config = dict(
    n_kv_head=1,
    lr_mult_down=1.5,
    final_lr_fraction=0.0,
)
Each number is 200 + 20 x the weight over its row's rms, rounded and kept within 0 to 999. Layers, rows and columns count from 0. The size before them is the row's rms in percent of the matrix's.

# gate: layer 2 MLP gate, 512x128, rms 0.157, rows 395-429, columns 64-127
# up: layer 2 MLP up, 512x128, rms 0.156, rows 395-429, columns 64-127
# down: layer 2 MLP down (transposed), 512x128, rms 0.209, rows 395-429, columns 64-127
gate395,104,209,203,184,175,178,189,162,218,183,214,196,208,194,196,215,193,228,191,190,223,167,202,212,222,189,222,195,203,223,235,209,181,190,199,187,185,229,211,223,203,173,170,177,183,186,206,201,212,228,225,199,214,220,203,198,207,252,220,185,165,192,204,248,174
up395,097,200,188,200,196,194,177,178,216,222,233,212,189,205,145,200,203,206,198,169,205,166,226,190,195,200,179,180,199,222,218,200,236,183,199,192,174,218,230,233,218,185,197,219,196,203,191,170,224,192,171,214,198,232,196,193,184,202,233,206,196,193,168,190,196
down395,101,199,216,139,207,222,239,219,207,176,178,197,218,202,212,222,211,185,183,179,195,200,234,189,193,200,182,225,204,205,192,213,237,225,178,198,196,208,173,166,190,229,162,231,198,167,238,177,205,167,162,223,192,198,195,226,197,200,212,185,247,196,190,209,222
gate396,100,221,201,181,203,203,195,175,164,193,178,198,188,182,212,211,181,205,186,187,210,197,209,215,231,181,231,188,193,211,201,247,212,167,198,201,182,187,222,206,219,201,191,207,177,199,209,204,247,217,218,215,218,215,200,194,217,216,215,201,175,204,166,221,202
up396,100,196,186,209,207,201,229,196,227,194,195,219,206,223,205,204,188,155,196,158,183,198,192,197,188,217,163,189,196,184,200,179,210,236,211,221,227,195,220,190,181,193,207,188,230,227,207,183,173,232,210,188,177,179,221,196,175,202,220,202,240,211,185,198,197
down396,097,192,183,190,188,184,201,194,214,179,215,195,206,187,198,214,156,191,173,166,191,194,200,242,205,206,220,192,228,226,225,219,216,193,229,265,194,177,196,203,205,209,222,201,159,194,201,179,205,180,201,168,206,193,207,212,197,172,221,183,217,181,182,205,188
gate397,090,183,218,211,195,180,188,197,195,199,162,205,189,163,225,186,211,211,202,213,227,222,204,199,163,209,189,204,185,215,210,158,183,199,209,220,195,187,206,223,205,219,184,227,210,204,232,232,222,180,213,206,186,179,213,186,203,203,173,170,161,188,195,215,182
up397,094,195,173,245,168,238,217,185,175,191,198,248,172,187,204,197,194,207,219,190,185,174,194,233,198,197,147,204,216,224,217,205,186,195,155,213,167,184,204,205,215,210,187,211,251,182,223,201,179,231,192,201,196,182,173,173,196,190,191,185,196,180,194,212,192
down397,088,187,210,208,193,233,184,204,168,187,217,180,184,188,219,183,232,178,228,182,237,196,196,198,216,220,182,170,199,235,177,201,197,197,181,203,208,185,199,172,190,238,169,203,248,191,215,193,165,205,188,235,218,179,195,189,206,169,195,188,167,207,210,207,205
gate398,104,196,195,175,199,232,223,186,227,175,181,205,168,201,232,205,175,205,186,201,200,200,175,211,207,221,175,189,200,171,212,208,205,210,180,228,195,229,259,187,210,201,214,199,217,241,229,190,194,216,200,217,210,225,202,247,180,201,242,217,180,186,194,174,249
up398,101,192,214,218,188,216,205,184,166,203,162,169,219,213,240,215,200,213,200,198,234,186,197,202,182,191,211,185,209,219,188,228,184,196,226,204,186,193,150,212,209,205,180,217,200,205,193,249,223,236,220,174,212,228,175,195,182,176,196,186,169,188,186,222,182
down398,102,204,208,206,205,208,240,191,240,193,201,171,180,213,170,209,190,198,232,202,209,158,227,233,185,175,223,194,193,182,228,206,195,188,208,225,220,215,192,164,193,219,222,192,149,214,207,204,174,218,212,184,205,190,203,176,220,216,198,198,224,201,230,219,182
gate399,102,232,223,202,181,161,225,209,196,208,211,192,220,198,195,185,203,223,199,182,203,194,201,196,184,201,153,207,228,211,185,198,199,209,190,217,211,203,190,224,199,181,170,167,193,193,216,211,205,201,244,156,188,181,197,179,187,221,170,203,231,226,239,206,191
up399,095,185,199,199,210,201,215,211,218,245,190,192,222,190,181,196,211,199,201,161,212,218,209,201,212,217,238,213,202,185,264,183,219,237,198,190,188,229,211,202,197,178,208,207,202,212,237,178,204,203,253,188,202,177,185,196,209,181,145,190,189,210,204,228,213
down399,103,177,198,222,198,203,181,190,226,192,222,229,185,213,232,212,200,194,211,224,196,211,172,200,199,191,228,215,188,209,177,218,207,178,216,198,201,203,221,186,203,210,209,197,170,188,170,209,166,160,168,214,191,248,203,193,208,184,223,201,197,201,153,175,208
gate400,093,224,228,236,198,187,180,212,182,182,183,200,238,220,211,212,190,160,201,227,203,187,200,160,190,192,181,206,211,185,173,186,210,231,214,226,160,179,158,233,189,196,188,218,215,190,199,207,190,223,186,211,211,188,208,216,221,165,197,166,236,192,207,230,192
up400,097,184,182,180,212,211,196,178,249,208,248,191,196,206,194,174,228,179,227,214,211,184,200,218,186,215,203,149,156,217,182,211,183,193,203,207,172,201,187,214,230,205,172,182,221,191,202,208,177,192,170,218,236,197,188,208,167,227,182,212,169,172,211,173,213
down400,097,195,201,205,251,194,198,217,221,177,200,219,211,188,181,180,215,213,222,216,189,199,188,224,197,196,224,204,178,215,208,173,200,193,222,176,216,214,197,210,201,220,205,226,220,198,182,233,191,202,182,184,188,230,192,176,197,200,171,228,181,158,170,167,187
gate401,102,216,185,188,204,195,227,230,209,227,221,225,219,186,195,183,186,179,171,196,204,188,197,183,178,214,186,200,207,212,204,202,187,193,190,171,203,206,179,218,177,177,228,209,180,181,190,204,190,205,166,223,192,190,215,174,180,187,182,249,185,199,203,221,204
up401,095,222,224,182,214,168,215,195,178,212,180,176,199,202,199,206,175,209,205,205,174,222,225,205,201,210,228,187,229,199,209,186,182,218,212,227,241,178,178,187,160,189,181,222,191,192,201,247,187,194,215,201,192,216,219,213,175,216,208,217,188,173,178,208,208
down401,102,184,246,171,213,192,208,198,192,206,200,177,203,172,176,212,200,162,207,209,212,234,222,197,171,172,208,196,190,187,193,209,230,212,203,193,216,198,181,164,195,228,200,208,178,231,216,180,182,204,181,198,183,185,221,194,181,198,158,216,213,164,177,205,179
gate402,092,195,217,200,211,177,224,186,235,214,200,205,179,191,208,193,184,215,199,182,202,214,190,198,195,204,195,194,222,245,185,204,183,192,212,190,206,200,221,232,204,176,195,195,192,208,235,175,210,189,208,215,197,174,193,206,226,136,199,191,195,217,210,193,198
up402,096,168,201,220,153,191,211,205,207,183,192,199,176,182,205,195,180,213,211,219,192,211,190,167,199,163,187,157,205,194,250,214,214,210,186,193,200,230,216,230,192,207,178,240,205,213,195,202,214,184,198,200,189,217,212,198,188,225,155,253,232,168,206,232,234
down402,096,207,202,197,227,225,155,214,215,213,206,195,203,189,236,148,231,196,226,171,221,179,198,191,204,189,167,209,214,196,168,183,188,207,184,199,204,211,195,182,210,214,230,205,195,214,227,190,196,211,193,195,183,176,184,172,181,235,196,147,177,214,189,183,192
gate403,105,208,204,206,198,238,193,191,216,198,192,237,213,250,220,207,168,173,182,200,197,164,184,216,161,208,175,202,187,217,216,182,232,186,191,163,209,196,214,251,195,179,207,211,209,190,181,190,224,200,209,201,220,218,227,204,205,170,206,161,190,209,207,195,199
up403,101,223,219,164,168,226,212,192,199,220,175,212,208,205,208,177,231,216,201,187,181,200,221,228,195,220,189,203,180,209,190,197,182,203,202,231,192,189,158,196,219,168,234,181,210,252,223,224,189,234,161,208,213,165,196,207,212,184,188,199,205,188,209,218,218
down403,104,198,210,194,237,196,177,212,206,198,214,246,189,218,210,177,177,212,208,195,187,185,198,208,204,239,196,177,187,203,205,203,182,233,203,207,222,194,202,210,216,199,224,217,201,210,162,172,213,231,221,182,213,224,208,204,192,194,177,188,220,181,189,218,204
gate404,083,223,190,187,201,155,226,224,165,195,226,165,205,194,188,174,235,209,166,193,215,203,198,176,200,174,234,218,218,205,189,163,172,207,198,189,162,194,196,194,166,180,230,196,206,219,202,190,167,205,194,218,192,221,181,198,207,201,166,233,220,202,186,213,225
up404,092,159,201,205,210,251,201,220,228,231,176,251,169,194,206,190,174,155,201,194,216,212,221,177,203,200,171,165,211,190,213,217,241,174,186,204,187,210,192,191,231,208,180,225,231,223,189,231,209,186,224,187,246,197,212,238,198,210,216,214,183,207,217,199,223
down404,100,198,166,218,184,196,188,211,225,194,198,243,198,237,215,197,216,203,194,244,196,258,213,211,191,215,163,202,179,212,241,216,224,168,185,188,214,188,169,196,221,216,178,235,224,161,198,188,145,202,208,218,195,209,225,227,183,218,196,193,203,185,190,225,233
gate405,094,232,227,216,203,217,210,193,176,226,214,201,193,219,209,188,206,190,173,188,190,217,204,171,223,181,182,209,201,191,192,216,193,191,173,200,221,183,178,216,174,181,188,208,193,190,204,205,193,200,210,220,212,208,180,187,223,200,200,221,204,202,183,160,190
up405,094,241,174,181,174,202,182,210,196,200,223,179,183,180,199,172,172,202,190,184,217,221,209,190,187,186,181,185,168,206,184,195,227,170,179,191,173,176,186,211,169,185,201,191,203,157,188,188,212,176,202,209,194,234,201,157,210,195,210,223,221,206,190,191,187
down405,091,226,179,164,201,165,209,203,204,174,182,161,197,219,206,203,175,220,190,211,204,166,190,224,156,186,220,211,199,162,208,185,193,213,204,171,185,227,214,172,189,194,219,186,189,234,205,185,208,179,230,213,202,196,187,215,185,219,217,189,208,195,194,203,240
gate406,096,187,229,212,213,214,196,187,189,229,199,186,220,231,203,211,186,167,192,202,212,218,214,194,195,190,209,201,197,186,185,226,207,218,216,155,193,158,194,191,164,183,219,148,234,194,200,238,247,212,229,213,166,190,181,185,219,185,188,200,185,212,186,209,212
up406,090,209,186,217,201,178,228,169,180,206,218,210,237,211,176,235,216,191,207,202,194,219,175,196,196,217,194,192,199,216,238,213,186,174,202,175,195,138,191,182,179,220,204,201,211,181,186,189,232,211,207,190,194,207,182,210,191,202,203,179,186,210,172,227,168
down406,097,213,212,232,212,174,193,198,234,210,183,196,191,192,172,174,194,190,175,194,156,222,219,150,225,181,206,195,189,195,197,186,212,219,212,183,209,230,205,180,191,199,192,221,210,193,219,224,219,227,185,187,174,211,204,195,178,214,211,210,239,221,171,192,239
gate407,093,200,186,192,199,175,178,189,234,191,216,217,211,191,196,170,187,248,180,229,215,196,213,182,215,204,179,220,226,145,220,182,174,182,220,195,174,212,224,234,212,171,187,211,194,215,196,237,189,214,156,225,191,208,232,205,194,173,195,205,203,174,188,147,189
up407,094,183,170,211,208,190,196,190,193,200,218,221,220,196,208,168,222,194,176,230,220,191,223,172,198,236,188,210,184,169,198,176,199,166,201,219,161,220,211,244,193,190,193,208,208,204,205,232,195,201,174,244,176,203,194,204,182,168,185,195,204,176,190,154,220
down407,094,212,204,201,180,177,213,177,214,209,194,208,188,211,190,165,178,231,191,198,204,202,158,185,232,176,201,182,238,200,192,205,226,188,156,182,197,223,200,242,181,196,167,177,176,202,194,208,176,183,186,212,222,212,191,179,192,195,195,171,200,223,182,174,218
gate408,101,192,213,211,185,177,243,194,198,215,184,181,244,209,206,203,217,189,201,198,228,175,156,165,230,192,199,240,199,213,211,174,196,224,205,229,194,201,189,182,202,204,180,208,200,246,178,219,205,194,198,213,210,230,187,223,209,221,182,221,197,154,206,223,220
up408,099,193,193,198,200,193,218,203,192,211,193,169,228,225,177,189,210,186,170,174,233,185,177,202,204,182,219,240,197,225,226,202,216,207,168,207,212,205,186,192,194,193,161,166,164,255,200,189,195,169,189,223,204,242,219,198,216,212,199,222,215,161,225,199,205
down408,101,180,235,182,198,214,184,212,196,187,216,173,185,194,185,207,202,193,172,202,229,196,189,226,233,166,239,212,221,206,184,190,228,190,220,185,170,193,190,188,180,212,184,182,170,249,202,187,182,187,184,188,230,223,210,183,224,220,196,230,232,191,175,197,160
gate409,101,171,224,186,187,204,193,214,226,188,217,217,194,179,231,183,189,223,238,215,215,183,223,233,187,221,208,206,198,200,223,181,192,218,190,214,204,198,199,192,207,179,231,191,199,206,215,195,218,218,186,243,219,213,234,208,210,227,219,196,197,236,186,201,176
up409,093,233,179,231,195,185,201,215,197,217,180,232,190,208,204,228,172,204,193,207,217,207,225,211,176,221,163,175,149,178,242,177,178,159,208,180,221,171,230,209,228,189,187,222,167,194,195,189,188,223,203,209,191,192,190,213,221,179,204,189,216,205,187,205,224
down409,101,169,214,231,215,216,170,201,186,219,196,203,205,208,188,183,168,237,210,191,216,209,220,231,191,212,236,215,184,238,206,181,186,173,219,185,202,183,219,207,204,205,230,211,149,187,181,176,170,214,174,196,158,220,220,178,171,213,206,194,199,199,181,160,213
gate410,099,232,193,178,208,203,149,166,216,208,167,166,192,236,179,195,179,181,194,176,194,187,206,202,198,189,181,222,181,199,193,210,196,200,194,189,188,213,175,193,202,174,185,206,204,223,202,205,199,188,213,229,232,222,185,191,183,219,191,175,209,227,187,198,199
up410,101,233,205,204,189,189,177,185,202,226,170,182,209,222,185,189,194,178,206,204,199,206,234,198,182,208,205,208,186,201,216,201,211,193,184,203,189,198,189,138,182,207,213,192,209,212,239,186,168,189,176,210,215,221,188,219,169,230,206,185,224,213,173,179,167
down410,105,193,187,206,204,179,180,196,198,220,169,186,240,199,194,179,189,198,191,179,182,206,208,229,178,225,212,168,185,202,204,206,203,200,185,163,189,198,207,181,196,214,216,185,194,236,251,183,205,173,181,150,182,204,207,201,184,210,223,167,245,205,187,220,180
gate411,103,208,197,216,210,234,239,202,220,211,211,208,165,213,207,203,169,192,192,177,215,193,199,217,219,228,203,171,198,189,193,205,175,205,224,209,172,154,199,205,197,219,194,174,222,200,174,244,221,170,177,221,224,192,173,170,190,207,194,200,179,197,206,220,181
up411,102,204,169,204,209,205,220,206,211,182,232,189,201,191,195,180,211,236,185,213,194,195,214,208,215,225,211,178,205,199,191,218,199,187,182,172,178,246,217,183,156,210,199,189,207,216,178,173,193,183,187,185,187,231,194,179,183,226,246,183,190,191,212,192,172
down411,102,187,203,200,196,173,215,212,227,210,245,196,225,211,210,184,199,220,215,195,155,189,184,170,196,189,181,225,232,239,234,191,212,195,252,204,219,186,175,188,192,227,236,218,198,217,190,222,198,196,230,218,222,165,211,183,206,177,216,178,192,192,189,198,229
gate412,102,250,207,193,194,192,195,237,194,184,168,200,192,187,232,248,199,197,202,216,232,202,185,195,205,190,175,211,193,195,207,226,201,175,210,207,215,187,213,214,202,232,205,204,184,220,231,201,202,205,201,179,156,218,182,240,241,210,233,187,174,176,190,189,214
up412,102,198,188,212,253,217,228,180,175,188,165,191,173,176,214,168,210,189,178,206,206,223,140,169,194,189,173,201,220,225,189,216,209,195,207,208,198,217,175,207,203,253,199,184,193,211,212,195,218,195,192,190,169,224,177,179,203,210,177,181,193,178,199,195,247
down412,102,179,214,228,198,224,217,189,166,223,190,180,177,170,206,187,182,190,178,175,219,187,199,188,202,171,176,190,232,207,192,213,227,199,189,179,196,213,181,167,182,200,208,216,159,217,200,200,162,225,199,216,207,192,207,206,175,224,196,189,174,197,221,209,188
gate413,099,203,227,183,204,174,208,186,228,202,234,202,182,207,207,187,206,246,207,198,197,193,193,188,158,189,198,239,182,255,179,241,184,208,150,189,194,237,184,242,193,179,199,206,225,193,197,187,160,192,166,201,189,201,199,204,219,181,205,230,211,221,192,202,230
up413,100,167,233,161,209,209,180,209,192,208,207,201,204,214,187,172,206,188,208,195,185,180,165,171,187,193,194,198,188,254,203,220,158,200,167,220,190,209,202,233,194,184,205,209,209,195,226,184,176,217,201,175,176,202,172,194,202,201,225,226,230,234,172,204,222
down413,097,189,209,197,190,222,200,207,167,208,149,224,199,226,176,205,213,186,224,164,209,211,219,185,204,176,194,160,217,163,189,172,205,182,197,208,204,174,190,172,236,204,210,199,213,178,186,187,180,232,214,210,211,163,194,201,198,242,218,186,176,223,196,196,187
gate414,106,200,198,221,217,202,227,199,181,218,190,203,216,159,198,212,221,224,227,222,215,185,212,175,162,235,187,211,179,205,209,187,201,214,168,188,196,198,190,178,177,172,222,231,219,203,223,187,178,204,195,193,175,169,176,179,208,218,215,241,199,196,182,204,195
up414,100,209,214,176,190,197,180,189,210,225,212,211,175,237,186,175,176,186,204,198,218,228,185,181,216,199,186,212,202,196,185,199,209,185,238,199,200,205,219,199,234,206,183,201,177,204,161,211,217,195,179,205,220,213,183,202,169,177,170,190,198,211,211,168,209
down414,106,203,166,194,187,181,195,218,208,196,194,158,210,178,216,190,186,195,208,155,159,194,174,215,221,201,224,200,234,201,195,211,193,185,202,219,200,203,206,193,200,211,212,209,205,183,194,187,270,155,216,201,195,180,212,196,180,217,223,181,220,181,183,203,177
gate415,098,240,212,198,174,200,212,192,190,212,228,183,180,225,206,234,188,183,189,184,246,227,177,207,190,246,178,214,178,229,188,216,202,212,167,239,194,194,154,189,190,219,207,201,210,219,197,201,186,198,191,199,201,206,190,154,183,195,202,198,218,202,216,177,216
up415,096,209,169,175,187,199,218,210,185,175,218,187,170,214,220,221,216,234,158,169,215,229,150,187,255,202,200,210,186,198,217,178,172,224,162,211,180,207,183,188,167,199,226,186,202,164,161,201,192,182,198,211,222,215,207,187,178,183,187,200,227,201,226,211,211
down415,096,193,218,200,214,188,222,191,183,195,214,179,227,210,183,197,193,225,218,197,201,193,229,200,208,197,214,196,210,185,208,208,224,205,185,157,206,183,209,214,243,188,214,205,181,207,198,214,222,215,191,220,194,213,189,217,152,220,191,198,212,172,184,188,236
gate416,098,212,208,186,229,223,205,225,190,199,156,186,221,248,216,189,221,179,196,196,174,202,181,202,254,195,176,226,203,212,154,200,202,218,173,213,209,151,213,174,193,210,179,201,210,190,193,202,202,186,183,199,192,192,195,190,195,195,218,193,198,187,169,182,239
up416,096,197,193,222,206,226,199,224,202,215,183,184,204,214,194,199,234,193,195,180,194,195,163,178,269,205,153,207,181,204,200,208,191,209,214,164,211,163,245,174,191,187,206,212,219,217,206,190,198,200,209,201,210,185,239,177,201,184,225,211,206,199,180,175,217
down416,100,213,209,184,213,215,227,203,209,224,204,196,207,212,171,216,200,181,194,186,209,213,221,180,184,197,224,168,203,190,231,195,207,230,216,185,200,194,169,206,182,268,171,199,226,183,204,231,193,227,214,183,191,208,193,196,199,211,193,201,218,196,189,181,170
gate417,095,198,170,201,221,216,193,200,240,228,177,210,212,169,196,228,228,213,184,189,224,192,162,221,191,202,216,220,191,230,180,212,172,214,175,226,192,213,220,180,214,207,226,195,187,207,205,196,191,257,203,212,192,207,229,208,200,182,216,179,213,132,199,147,231
up417,095,168,193,201,215,205,196,211,206,208,223,163,196,244,197,192,201,197,191,202,211,196,207,168,230,204,234,243,184,182,232,200,169,213,189,208,200,238,219,184,217,201,202,189,227,196,227,215,207,202,213,223,209,260,210,191,167,185,207,210,215,166,208,189,230
down417,095,190,175,208,214,190,204,224,220,171,156,211,225,197,180,190,235,193,211,224,207,194,224,200,215,209,207,237,183,197,239,211,189,198,182,234,190,224,204,205,200,194,200,181,158,197,168,197,189,263,210,198,206,230,246,172,185,200,184,190,168,207,194,192,189
gate418,097,176,241,224,194,216,159,192,197,174,180,211,242,218,194,214,212,215,193,222,188,237,230,197,201,214,192,205,216,221,195,177,197,214,184,208,167,207,208,195,171,194,219,178,165,203,185,228,179,210,144,220,168,212,188,171,227,207,209,225,206,194,206,223,201
up418,099,177,191,199,168,218,206,198,208,191,225,228,186,209,230,209,191,227,209,179,198,259,191,201,196,207,194,222,171,192,185,214,203,193,190,182,192,227,172,212,218,187,205,196,230,205,192,214,173,198,189,177,220,193,240,204,181,206,171,205,218,202,242,208,216
down418,098,207,202,160,179,233,216,192,217,172,209,196,174,200,180,219,223,211,206,196,191,235,210,193,180,183,211,236,164,219,227,206,194,234,210,193,184,199,150,212,210,187,213,214,209,186,173,200,181,224,176,174,214,235,232,206,183,226,184,209,217,206,205,234,222
gate419,101,182,209,191,184,210,191,200,189,192,185,188,219,222,201,221,180,156,184,166,220,202,218,194,189,213,222,226,199,233,166,229,189,197,188,210,200,201,193,193,209,204,206,195,220,202,175,178,184,208,198,213,174,194,181,207,176,193,174,209,174,183,134,234,188
up419,104,224,197,199,224,202,230,202,209,165,186,166,231,240,199,215,167,163,208,210,219,176,199,171,159,172,200,216,206,197,188,212,230,222,195,191,210,221,212,231,243,200,188,202,215,168,186,206,201,189,228,198,193,186,213,205,187,193,197,174,167,182,160,218,200
down419,099,218,226,210,196,156,197,238,202,186,208,217,189,247,230,221,224,225,192,206,195,204,224,236,188,198,200,172,190,173,209,167,218,209,186,219,202,199,170,171,152,198,212,208,187,188,201,195,210,171,185,198,198,166,202,169,188,237,234,211,204,211,227,165,209
gate420,107,226,200,204,208,181,190,203,224,172,206,183,217,184,216,173,177,208,204,206,212,186,182,223,199,224,248,201,208,195,210,168,222,227,223,209,169,214,199,200,193,171,207,206,179,187,199,234,166,221,206,214,183,210,236,207,195,185,228,201,206,216,194,175,193
up420,102,220,217,195,183,187,196,195,167,177,192,243,204,199,211,207,175,184,210,218,178,204,209,195,204,199,215,178,216,234,172,170,204,237,186,207,223,234,177,205,205,196,209,198,207,151,194,203,223,202,236,180,238,236,203,205,183,195,211,174,188,213,212,219,188
down420,108,189,213,197,202,214,196,207,153,182,202,237,256,167,208,194,196,218,216,211,163,204,211,192,185,185,215,183,197,217,196,190,195,256,205,203,206,231,197,200,155,186,213,175,201,198,215,199,178,205,193,198,196,249,221,186,191,177,220,181,221,211,225,208,191
gate421,103,182,196,189,212,232,183,186,207,197,223,181,171,220,198,175,197,232,154,245,200,193,192,193,196,183,216,184,198,193,195,232,187,194,204,215,209,214,198,198,216,198,208,234,202,213,195,215,177,208,191,171,209,216,218,181,185,225,214,206,210,211,199,185,200
up421,096,220,183,194,190,197,218,251,181,175,183,164,225,207,171,251,196,186,221,181,213,194,202,214,194,204,179,228,231,206,201,218,222,172,175,208,206,210,151,204,211,188,185,171,224,216,175,198,215,211,247,210,191,187,197,228,183,212,175,215,219,198,175,208,197
down421,099,191,190,167,207,184,212,221,192,219,201,190,185,193,169,193,216,203,188,183,189,209,206,189,227,213,190,221,195,188,226,222,249,200,199,186,174,227,189,216,207,175,222,153,176,194,178,220,213,214,178,167,196,219,175,216,204,197,198,194,210,217,228,188,224
gate422,097,196,192,178,210,199,198,191,194,192,231,225,181,192,203,155,208,201,169,209,203,196,192,211,210,234,178,207,212,197,181,198,177,243,166,170,216,187,205,202,183,215,195,170,204,195,194,202,215,176,189,195,165,199,224,205,189,201,214,208,171,203,167,155,196
up422,091,167,183,214,230,177,196,222,209,196,223,215,189,209,195,227,231,190,223,220,203,168,222,201,208,190,198,174,174,180,187,188,170,156,253,207,180,210,207,203,206,246,221,196,176,193,174,175,195,221,196,198,211,182,200,226,208,210,206,188,209,191,211,237,195
down422,100,227,215,199,231,210,202,211,169,166,231,181,209,195,211,198,218,197,180,228,211,228,179,203,193,211,179,176,167,205,200,163,216,237,210,213,214,217,198,200,168,191,217,193,176,192,213,204,190,186,191,176,217,137,200,193,191,215,189,230,214,205,153,191,201
gate423,102,153,209,215,185,191,209,203,200,198,193,208,181,206,224,224,177,190,185,182,202,230,220,245,189,211,202,186,183,197,208,186,211,216,225,167,202,207,229,221,171,166,213,232,215,214,198,196,204,183,225,193,179,192,177,198,215,210,222,216,225,230,201,251,205
up423,100,188,200,179,180,208,223,197,197,209,193,192,220,216,223,204,218,191,185,188,189,182,205,204,217,198,188,261,176,224,190,182,175,186,193,224,254,213,165,181,228,188,200,201,186,190,240,192,178,187,203,188,181,176,215,188,230,197,212,194,195,176,221,181,207
down423,101,137,191,212,224,191,188,216,204,226,192,210,211,191,217,200,207,179,193,201,192,211,192,214,190,186,179,162,165,186,208,200,206,216,205,172,208,188,214,202,187,188,201,197,222,196,195,233,202,195,193,184,195,219,182,184,191,217,206,230,197,199,193,202,241
gate424,099,204,186,247,217,180,128,204,218,214,173,232,181,206,206,202,218,196,191,196,204,175,184,195,186,173,184,183,191,216,208,175,216,193,202,177,198,209,181,201,183,216,217,206,218,233,199,193,218,184,235,206,204,208,184,210,209,197,198,203,185,177,227,145,233
up424,112,229,186,184,171,200,194,177,202,228,173,224,201,187,178,200,223,180,171,215,219,213,191,205,171,191,180,235,195,209,182,184,238,190,216,188,208,225,188,192,209,167,229,211,196,200,183,224,171,179,180,192,159,240,187,184,230,180,183,215,214,220,240,210,208
down424,103,211,201,224,194,182,129,214,191,201,200,203,179,198,207,197,245,217,196,155,193,200,228,200,198,169,164,186,156,218,211,204,213,201,191,177,205,237,193,199,213,201,179,181,210,191,224,211,203,216,206,204,223,196,191,189,187,201,193,203,160,238,216,191,207
gate425,113,188,203,238,212,194,214,188,213,221,172,195,209,187,192,206,217,225,231,224,175,196,185,196,161,200,193,217,202,199,213,186,202,211,220,194,234,182,209,204,197,199,212,162,210,202,211,198,214,205,197,179,165,191,145,196,234,193,224,224,190,191,187,214,212
up425,108,217,209,183,217,187,214,197,198,193,182,193,210,243,179,193,239,179,199,230,227,185,255,231,193,188,213,210,191,193,193,197,178,185,159,176,192,229,186,235,188,185,178,203,187,167,149,205,213,194,180,224,197,186,217,188,149,204,214,189,186,205,200,201,185
down425,112,199,217,200,205,208,210,203,180,208,211,175,229,212,184,235,209,248,182,192,197,183,201,211,160,167,227,200,164,201,196,206,164,199,166,212,234,202,218,196,247,170,192,220,176,217,200,195,229,187,171,255,163,177,204,222,199,209,222,168,180,179,206,207,207
gate426,107,159,204,180,203,194,240,225,237,227,184,160,214,198,206,209,209,178,173,180,216,176,190,244,210,199,249,230,193,183,204,186,196,221,199,175,204,223,186,225,220,169,209,203,235,189,202,219,230,187,198,190,233,172,201,207,226,201,199,191,234,195,232,231,195
up426,105,151,212,185,214,197,233,190,198,235,198,185,184,220,214,194,216,184,206,200,182,188,223,209,172,220,237,244,198,211,176,195,171,206,220,186,200,206,181,189,201,184,194,206,234,200,238,169,221,178,191,154,193,206,188,206,200,229,203,219,216,199,216,232,192
down426,100,166,177,180,195,175,155,207,163,190,212,225,183,202,154,178,217,218,198,207,200,213,185,165,192,203,172,208,156,192,169,220,218,208,175,218,203,207,190,180,215,192,187,194,218,222,220,200,172,229,214,190,199,189,199,189,215,217,240,206,164,205,205,184,214
gate427,101,216,199,196,207,187,202,143,216,220,202,232,194,219,217,255,235,196,184,201,203,219,192,208,182,220,237,188,157,230,205,237,195,179,190,188,235,235,197,208,193,221,208,196,193,187,197,217,196,198,203,197,198,227,220,211,192,194,222,233,213,194,217,203,200
up427,102,238,215,210,177,172,206,203,226,227,202,209,175,186,188,184,224,204,211,245,213,237,203,228,176,249,201,186,213,201,241,216,244,175,217,183,213,208,220,227,199,219,235,199,179,178,189,213,203,203,185,234,189,223,163,197,252,213,206,210,209,222,164,187,212
down427,104,231,181,193,243,198,204,183,171,224,203,164,202,160,214,226,206,183,219,193,200,225,169,203,152,229,232,204,177,194,198,222,216,210,185,202,208,224,235,217,221,196,187,222,206,181,208,221,207,229,198,202,199,216,165,172,219,208,193,180,248,208,200,169,230
gate428,108,155,181,184,196,217,222,192,189,232,193,209,189,171,224,218,185,205,197,171,210,218,162,136,228,221,173,195,204,187,154,197,189,212,221,210,239,219,214,213,237,210,198,191,200,223,150,192,213,191,192,199,207,206,203,189,232,206,175,224,195,186,225,197,234
up428,113,233,178,220,196,172,153,212,193,189,200,200,188,183,224,193,209,213,197,205,178,203,217,206,170,195,212,207,177,189,210,179,214,198,197,176,253,196,191,223,157,198,209,205,177,148,205,197,214,193,220,212,186,206,211,230,170,213,217,161,199,230,186,177,206
down428,106,198,198,191,215,215,249,226,203,212,202,201,192,224,206,194,215,190,154,240,172,209,207,199,172,183,190,195,227,196,202,210,197,247,192,213,217,197,223,213,224,181,193,204,180,188,251,160,226,171,193,208,218,225,225,176,219,204,181,215,209,201,211,186,217
gate429,106,174,176,232,177,226,187,196,208,163,231,194,190,192,209,220,162,210,196,202,196,191,202,188,184,230,185,188,198,181,215,217,204,232,200,204,236,161,227,226,217,196,184,161,206,213,170,207,240,216,233,183,218,177,216,193,197,217,193,171,205,176,217,198,213
up429,099,193,215,219,211,182,182,216,181,201,173,212,207,223,217,188,226,201,203,224,197,202,174,201,200,198,206,195,204,203,181,146,180,239,182,178,201,234,164,211,231,135,198,223,203,176,205,213,184,214,197,212,191,242,175,199,190,180,188,196,191,214,217,166,213
down429,104,203,187,173,196,218,240,212,215,234,205,190,217,186,224,175,193,187,168,192,221,216,197,199,209,161,194,211,209,189,181,208,200,208,199,209,220,174,204,234,218,197,196,209,188,182,189,178,225,213,154,184,181,205,224,206,237,206,181,205,215,188,183,224,188